From a checkpoint of a small transformer trained on Wikipedia: width 160.
Each number is 500 + 25 x the weight over its row's rms, rounded and kept within 0 to 999. Layers, rows and columns count from 0. Numbers have three digits each. The size before them is the row's rms in percent of the matrix's.

# layer 7 MLP down (transposed), 512x160, rms 0.0819, rows 163-176, columns 0-159
106:493491503508496543509506504536520511483486493454527516501479526493499526470497503548488488519500498483468486505517520520446468476480472498480533490474518489514528541447501496485511475486475478465507503492524535498471480456465472451591491512509507477523561532535479481467502517487496465463496499509497509483525514503505515523480515505518524464500530465478477498493520490484479457513531523425471492501491497444534433513507499506506519479493512515438477491499504492483488496491529530
108:464507522533484487490491517511473483500518529508512526506527447477447496487476450469522507471485506503452493480499522484485508528500480518469503507493536492488537477464499483501484507484496495478449511497551472489467534475467501471533462524504497507474486492488463499497523531521551469482445474507507455451496490551496487489495500513466463449527487536481471484487467513473479527460440518542499510497466522494482501525487536513547478496469485516509514493541489521500530454499490488
098:513486543532460496518475481566498496455482483454515502558484491531518488501508481496509506496509501458518494494522493492467493469490485492509503478554489465491555525568498487537496517530523474479495525478489549501452488536477446510544513467500463515525551500535502514505511476491532509483499531498497503510508490513488481501463512507502549495482519518491564488489509483499497455489486489507495487452491523519555532530486495471492470502451526496525498533499467535496484479509505472
095:491455512501512506523495503503507519458542501527495480506485530511506483503493514439496509473480513548505495460520510482529549527457474508501489541535508492496510517499511499514515533526515491514515523481475455527529492475504511486522489493498483507513520470483509519534478464510546445528530509489511529515490525512501514516456465488500453502509507524529469513520456498553530538461507473495464468497509477508504547503500535427486490478482567474515543486492483494486528453445504500
090:490517502548468537457490560510481483510486491488499499519474519461513493478527498507501482490465478476509499502480475509517533477477460521508492461530473472516475495514534527505447485541480496475473515478526506512460541476492510507453493483571528588495463490447509491487482492504520511505522486508517507514456522474505546480518491519496503469518474515521481481538517508512476473497516498506513503466502537488523481488479491476529499495519493528423497485509536472481448489498521529
107:501487517514494492480478448464471524484496542493504526488449515524487511510503499511513505525520497517535500495455532499500503511475498479530469510498519510465515525517527498475513469492492514429517456483494465514530505515504506492532454537487496517495588531506510489453430505466464469521550529500557527512563504488455475506487498515509491459503517482496494503525495484481493476491550481496506494508469467496494537517539539486481511534494482506462499484453496510506484484485492513
096:485473528512499493501529511507519508493488498507481473458485520508528489518495520516460497489476481462498520507531473473488503489517494521466484489514517451538517531530482512543456477504502488504496478448492512481523481507475461472451494491480483517433483502518478504493474523481472481497511478553508500504490504495490490528499487487477518474538537452541533483557494520502508511524489468431487484487529562538518528485523538462467516515529502543499536498514503509429516527541494509
100:497523437507443466509528502515531534511494516497527519505461477471530471512518451507518485493490521539537474505498487503485496514552490463524486489527498454524479472517490515493533445518475511457538524502477493500469531506536497475482491507482496555519486466534489538492495540475481525525483524491492536450510501491507516477520471476511515505507501488499485501550525452486481476518518484529528489542533558490521538487522522515466488503475486489468490495498519529513452541492532485
105:431493511486508509528483502543513513513532485478485457469466495509472527491513494491458486517538506486513514470517513521508492478515490492534504484507499500530492525486520534516487494503526474445524502528516526526513484494473490499532513497524526460513561528430518518527459479516547509447512505489478468497537480464510484513504512464517526455489506535486478510462501504467495483492462495498510498483538517491526523521494485517498488485506504528492498590512556469529503548459512479
102:488482514521534537547456472494451472499509522534508516481511500489521508447482498472527500494476485491536496476519475505494522481495506514504478486496467508511532476481495504488503479500485522498547519502502470444539478552510536490539521501488504490514479527541519509494515540477515501511504464481505507515516548458498529513490477485542517553520492536478474502483502456530501549477487473500504483553534468518436486544487553445502534506471483506467512479531486498536503474523507495
099:475523511493493531510518440471529495541453484455524474518515491510535517487482511502513487483479489507527482494511522485489525512504477506438547498537492528485483461496497508536544518494473489543511502483463480472535531513531487465488531483510500528471486449483496521520459552559490454526487498493486460514509542564466463528504501478532504534491486492460482517501521517464521479507469457527472504501487467460496485517504471478500500502479471496489475481516514528490505472471481475
096:490515490505503499491485523480494516474487520476495506481504495497497470508527494526496520485481521538485489505494471509520447473481495424497482500498554460543481464523528470486522488506506506483528482485525516511493544492481488530414510515460469530444487461523491514476506512495522509481497505514501473482472485494504511508498501555533464484520473464588480469490527491525490481458477503499502550488474506463491463458473522474482502490522479499454519486506526484516520468503522458
092:496504488507471513513463533515514474511479462486520471497528511487511488479463478479511479522489493518484525476522503516501487530515477543503513497487446547458481454526504494505523493503501542493481514476534498471485542490504466495512501501483525494475513508508496480500481530555512517437551480533537478470557486518485549501488456454522528502516463538472509462536481482513471467526482548489493504456467529438500499509518478483473508493546527494525491529500482476539514523512480480
095:488516498523518491474499495482460506469511491509529471502478522510483563497494528507533469483493505513500478476517492505503466506557501487487535515488493502494522538512550471583463516491486529510473512468527505492484513520462503533503489517556463450477522511467515516542463484513522482497554493460522508524552518531476519487512494451540497494515500538469485531500491487490490507481521500511504480476553508516504506502447474483513490455501496536498499503536531563529519518527481495
# layer 7 MLP gate, 512x160, rms 0.0831, rows 164-177, columns 0-159
111:466492501480533500479515507528524487450513503499487485455478495488522492496511506474482512469509461513533517484513516413495493472507512468543490496523468509515517489504446499539513499504524543531508528493503467555490489528531512502483594477497493511451494479543499525502456494517545475511473500541505488481521516478507493504515498537486489513496506494539518484524474497531471534479471559486478510501527517470510486490524489471481499491470473481489535489483508487493495555484449530
096:501467510450506495516498510496531511490581512513502516486531517508479492506479479537504523475467488529518495433472474516487515482475549479475462543499497481509501499505508549471530468471498463536477521496529510503467493512533556550495485517504495526482469448466487517498505520502509469490498514506467508509464504474536484506485517511531462542508523478484474476549539515461464512499542504494483543499512485504495482503498462454521509492549531524469473472465514498505514504468506513
093:493517478476516493496509502467499486470511508506511460496526526499540502540468501504514498492486529495461494500505502500499516476521455515479486560520518505464496529539547476514483491517504478479469508520505489509473493467505492503522487481556477468547494490485459493533475512510538482459522529441466540488501468547483483520477504474513496538483509479484542504504475483502496487547491529495527525533487513481492512491479563508528536543483530467522520536455509497538472500520464575
097:486501539481515507485496488500481543533517506510506490527482502475473518509500529518505483524470516495482433508510526549496531497513517483473472528481510515434521492497518548530497507485471428482503508491456528469521523511515489480527523483490492443544523496523494498529510504468470473518468499489484476499540496527501493468489552479520503469509488448537535492494458513539530472504489504501479452513467486514460461539479531504491475509467461484500510490492537496506449504513500549
100:515503522490474516506511513472513490498515481473506455495489461474515509467508507533514482515483516489508487551520532509503486471448487464495488485484510528499537513450484487507495465432548478491510514465500525514479488485463470492532503490528490474529491452506485493536485532478516526519507493512488536523498473525540435526489502529477473525481487506513485481489529503541432476525498476543545540526462489524459491495451539491521486503506543501514515487524502502463480469545506528
096:518503549493534510525456528487498513529513506464501524512515516546492514524498527492476445534488467513498525420495488518508512481532544496475514506482472464483513521509485492536578531473494458539490536473505525537508520477496477519503520494503492510505482499460486530495464484489516483508487520497462448483494486487521522551457501489480468485486502510478470471499498502497531510450482555546516500499484511524460547481488468484514474471509496520500492515473502508466533479529465507
098:523516438534464500529547482476519579529501494487512527529459498485499505525494472480501501507487467472498477520513486486523499525523504490485487489509482482511498498504534494501488455538482510477537529521485501465496476506505487446503520544493495512528499469543485531478521499500453511543496534502470504438459480510503490498531513513460513550541472469523475530542520476507521467537507518480514508489521512526524513486490489510519509512493508470513479460491481555485470474474568522
101:507489519478498506527500478549525498536487503516512523464471492533521517534488533481509499486516494554474494500516473505548536503507516473454450541464509525509488524487492537509480517453468505516494506431518419495462504517462500469470539504507501509473496480485510538480484482491526465491524485503508527508555466460502508500478552476477538515507523503500514498540466510486523538480524523462538486498497510494481448501484480485494545517482497500468499461503483502499503501472534530
110:481474518508446534502499472445509485476500437495483482530517475517530536519503494523532515505509481516513518469502516451496488480540522504485488479458499489488518471490511521541488508506478463531491523519517487553519519493544534484493550517453483497514524479505515496477491526520464472488506505496522498476465513510493497509468480449502456435473570498510474502523468517463484494488486515465489509492467492513494511493465520508505481479482476492451520432500506531518549515538495498
103:465498517547517452487487513491493497455505422488495493500535537500480496535470473469521495520536529524470445513474506487522502488463488502513465500529452447509506488500486476507528497494541567543519541514525513491511510524490492518514509489474472483483529490510542437468490477511546450492504478524484521506484487508495472518479499500512464512518519468482489498511472545495506508503534511469465517475489489512526517518500496456471550501531498506453487507475511458531519518503496501
104:543490524511523487485538516488565500503494539505447477487520487538542522483501481504507506518535534519484510517474518517503478482490492462495465512491505547536526452465461484482503493514462539485484544480513529490490513456470472476469482512529467516514517456502479489499505458443478515452493482493499468500464506498448505473505511492486493492470502488572485483492510524498482489522490483472460491548507500466511524491492541496542468483495487497467470493495481482487478479554519467
093:502490499478505469570505520480514508463541480509520490515531496499492472564520489504491475500504488474552467493523525512484551475469449492518454494542470480467486495515495527527547453485502484492507523487501468516490511480479529510467509546478491534527510476494536515563493505537509501470492511518504499520432508488513475470516522502451491515513510484495515541487499517501504456502502534501504529509494493508472519517485500492516514515479545493415517465480479542484492521488517528
098:546509509550518461509499524485488494508494476482472444481482535457518523512483460494527498485523500490471502516489498490476473493467518449526495497474490475504486483461520451485515489488539531497498542509456501490527529488479500492482477521456429522495511473502490514535562508431468512505460516538482525505474474511450471514543501543491523477485505483528501477488471486517490498496505451462481491456460491494508501505554495509521499491490487498505483495484503523517502444528517504
091:534474500519487508477507533495506477450485505526526507500537455475447504496508525475497502498529464527496503487512541504511483511488498504485458509528501506482490484490532492512527504520520512478545517520523495472486442512510537519471497500526516446460505495450477523486503537534493513477482465498491480483480499517505502495512530495493471569496506490482508475509525474525456483509457489443504509495482513471504445483499512492498486495577518524522485461469533499422462539461497502
# layer 7 MLP up, 512x160, rms 0.0776, rows 164-176, columns 0-159
105:520476502528483444521506504513509514492514499542477516529515506520460489494523500457521499530494500475485530480481510500511541502487494570512465547530448531468490487495538498506487542470500529501497497512471537521460487479488503468478479534463466541507468511537458469481529473484464509498469494478478483496499461517533483546467506493469481493495475491502504506492512515439478520465489557524538490478505502509463537513497489478505519513454470477507540457537519506512514495457487509
100:486495495504530544520498503499440503544453517541524522518517501508479519511480546486491539495504539529505476470472561507488499491523491519532524510463495495494488491448518496468546519493485502460575515501501471462496487510512498520512520492509494494482528524492511529461547552493461491438494474540495486466485504484482505523472481497478477527506499504529466494520500511450520513508484510519494478564495513479493483484460493529490538488492453465484490496516493462461512503546510498
092:466507507517521499443453498515495521507500481503565500497508527530516510507494451523523581545520486487480469496482521482492485542528504494509519538481507504496532465483464484542441480437506479476491523488504489468462506510485492500497463479520480485498508467524459487499518500484484506501525513567498502527550534506517488478495535495459476509481508478516504463491508510476492478491513534505520433511511494506516477510496550494554504501463510517489529522524475539491498490482467503
091:459500478498467516479492543496514488543514546494498487500527509506484536485529545480488495532520509517505494499530515508524497492468477494485485515531490482487495517530505539492490490495476495526535486476438488472443485471488491514505520480491497504485517549534512503479468496521527506484540468483515533503453455526508494524508487527520472521526500461564493511496525508535523469513522583478488494506540508470501453529475524479458525475534489532479477474494508475535460507442488514
102:515484513537483533493522486496536532448522515468496466455498488575487422493503495502511477521500520505512464522548510517473500511517481503497460495514487482488501482514501541465480469437504565501554511473514521522508529530526457509472489520514536534485489528510497506499493527513526525478492489515475523517487475529519520504506527542527478527487524499487495469466488495501505494505492429484533515475474494502499513492515450500492506486444515499509494537496513477453508492488501456
095:529496487505516466506505507521512494515485473537498533501526524496453492479508531483528463495472470507520500498435511472526495524489531504526537520474510496506511538512496464506512521505502475519488489516530523476480500498563483480550524448518549549507489498478457511458567539469509488519484524508490451475524534529482514493489492476489497478493524494491523503493479452501491503439486482475528488457502506483492479461492469498549460482544497498513515475453522500485493526510462534
100:452537531467501526525496496494525476497524513511496510528530488528509484505485516441478516506523500527496491471526523507496541478500513494494518544458478509497504499480473534506539507463521528527467474520489464505501558524462487502511490510507497526470534510516488503520496499533503473493552554474453478546496508492526510521482553477503471443506541512511528497483499543546463538494437503498476508484482479519483499496497526484520502495540468482509489535520458484454482498460462517
103:530510430520487476512528527513470433532529491512539534494493524470503496438461502519532428529493495462493500503504523490518480467510537471498485506542530503527525504535514492482510515531502481514508423558457529491485473523508533473516513503498468515504486514503475522499470485486486455458519488477508519505462506533497567528437509520523523503517494468505478519503467514464519511518509492495503499483485533499505523513515466471485504490487486483490491505524498494497496489507480465
097:509517547522501521488487526478502513496476500477563498460552523487520494475478513495486520514478431529554535528473500466518499493509476477482521527519531525521505479513507513513522480476523507500505477511518486541522497478510480489506476506496497503460518485484491504487474523501477485562479485465481490479530474486497456511508488533498487431508524489460462510434479507513560500475462510524496476510464481482498536506516480469495473502494505513486470530500507521460552431497524473
101:479461494501515476479507548493479516459480507479447460460511554500512526525501505454546490520535540494550501487514477533464446500484492472509490477488492461492502468507541502510475490489526454539523514539500513526522492522515517488485525506516484537518507475511521474492520526536526496463479494527509502489474473529482512470480488497536502520522543525485499507460484443473501478437491502487468509456548523516504503515509487471460535478494522501492539502523497496481528522488540521
098:545491494463461522536508492514509489478466508512498448491490488506502533462481487468484515513494509501452536497489481488482503507508502537423501482441471555490487456469460554522512499524466496517487505491483550506459479536525526506534516482514484536500509461471483532493498483498497517483501440481502496521474513516460463502537501513448526509497526529495500497507459529456511536509468509501496485545491524496493507514497499524517498494476443486502498465460501540480501515532506510
096:459482530445537533533517533519532466487491483457499499500486517473505480510484543512533528519499510547519520519484537505497499454494541492505511543463491527545532507466465466478530506511491481458496462528505495505503504522483522510517521491511461438517485526488502484554474524511447519497482509505505499549483548509504538535506475478522449501505472517523523526503519505498497552449479527526514495491485506507458520533514478485482518493470482484470524496494521512494474531535494523
097:530534504520490514541489520533539556515458507495477566496503512536490527469509505497475516508526519459523498488492481528500460536483467508484496527515463485531518495503508505473475510537480527503547497469450501512516471511460520431489468504482493503467510506503507481492482454477509490514488510521506497509511504502483477462512508480473507487521514495479513554508517481531487464515542526500495545443531487487569536479543506533512485499527477502492527545487518534489462491488484543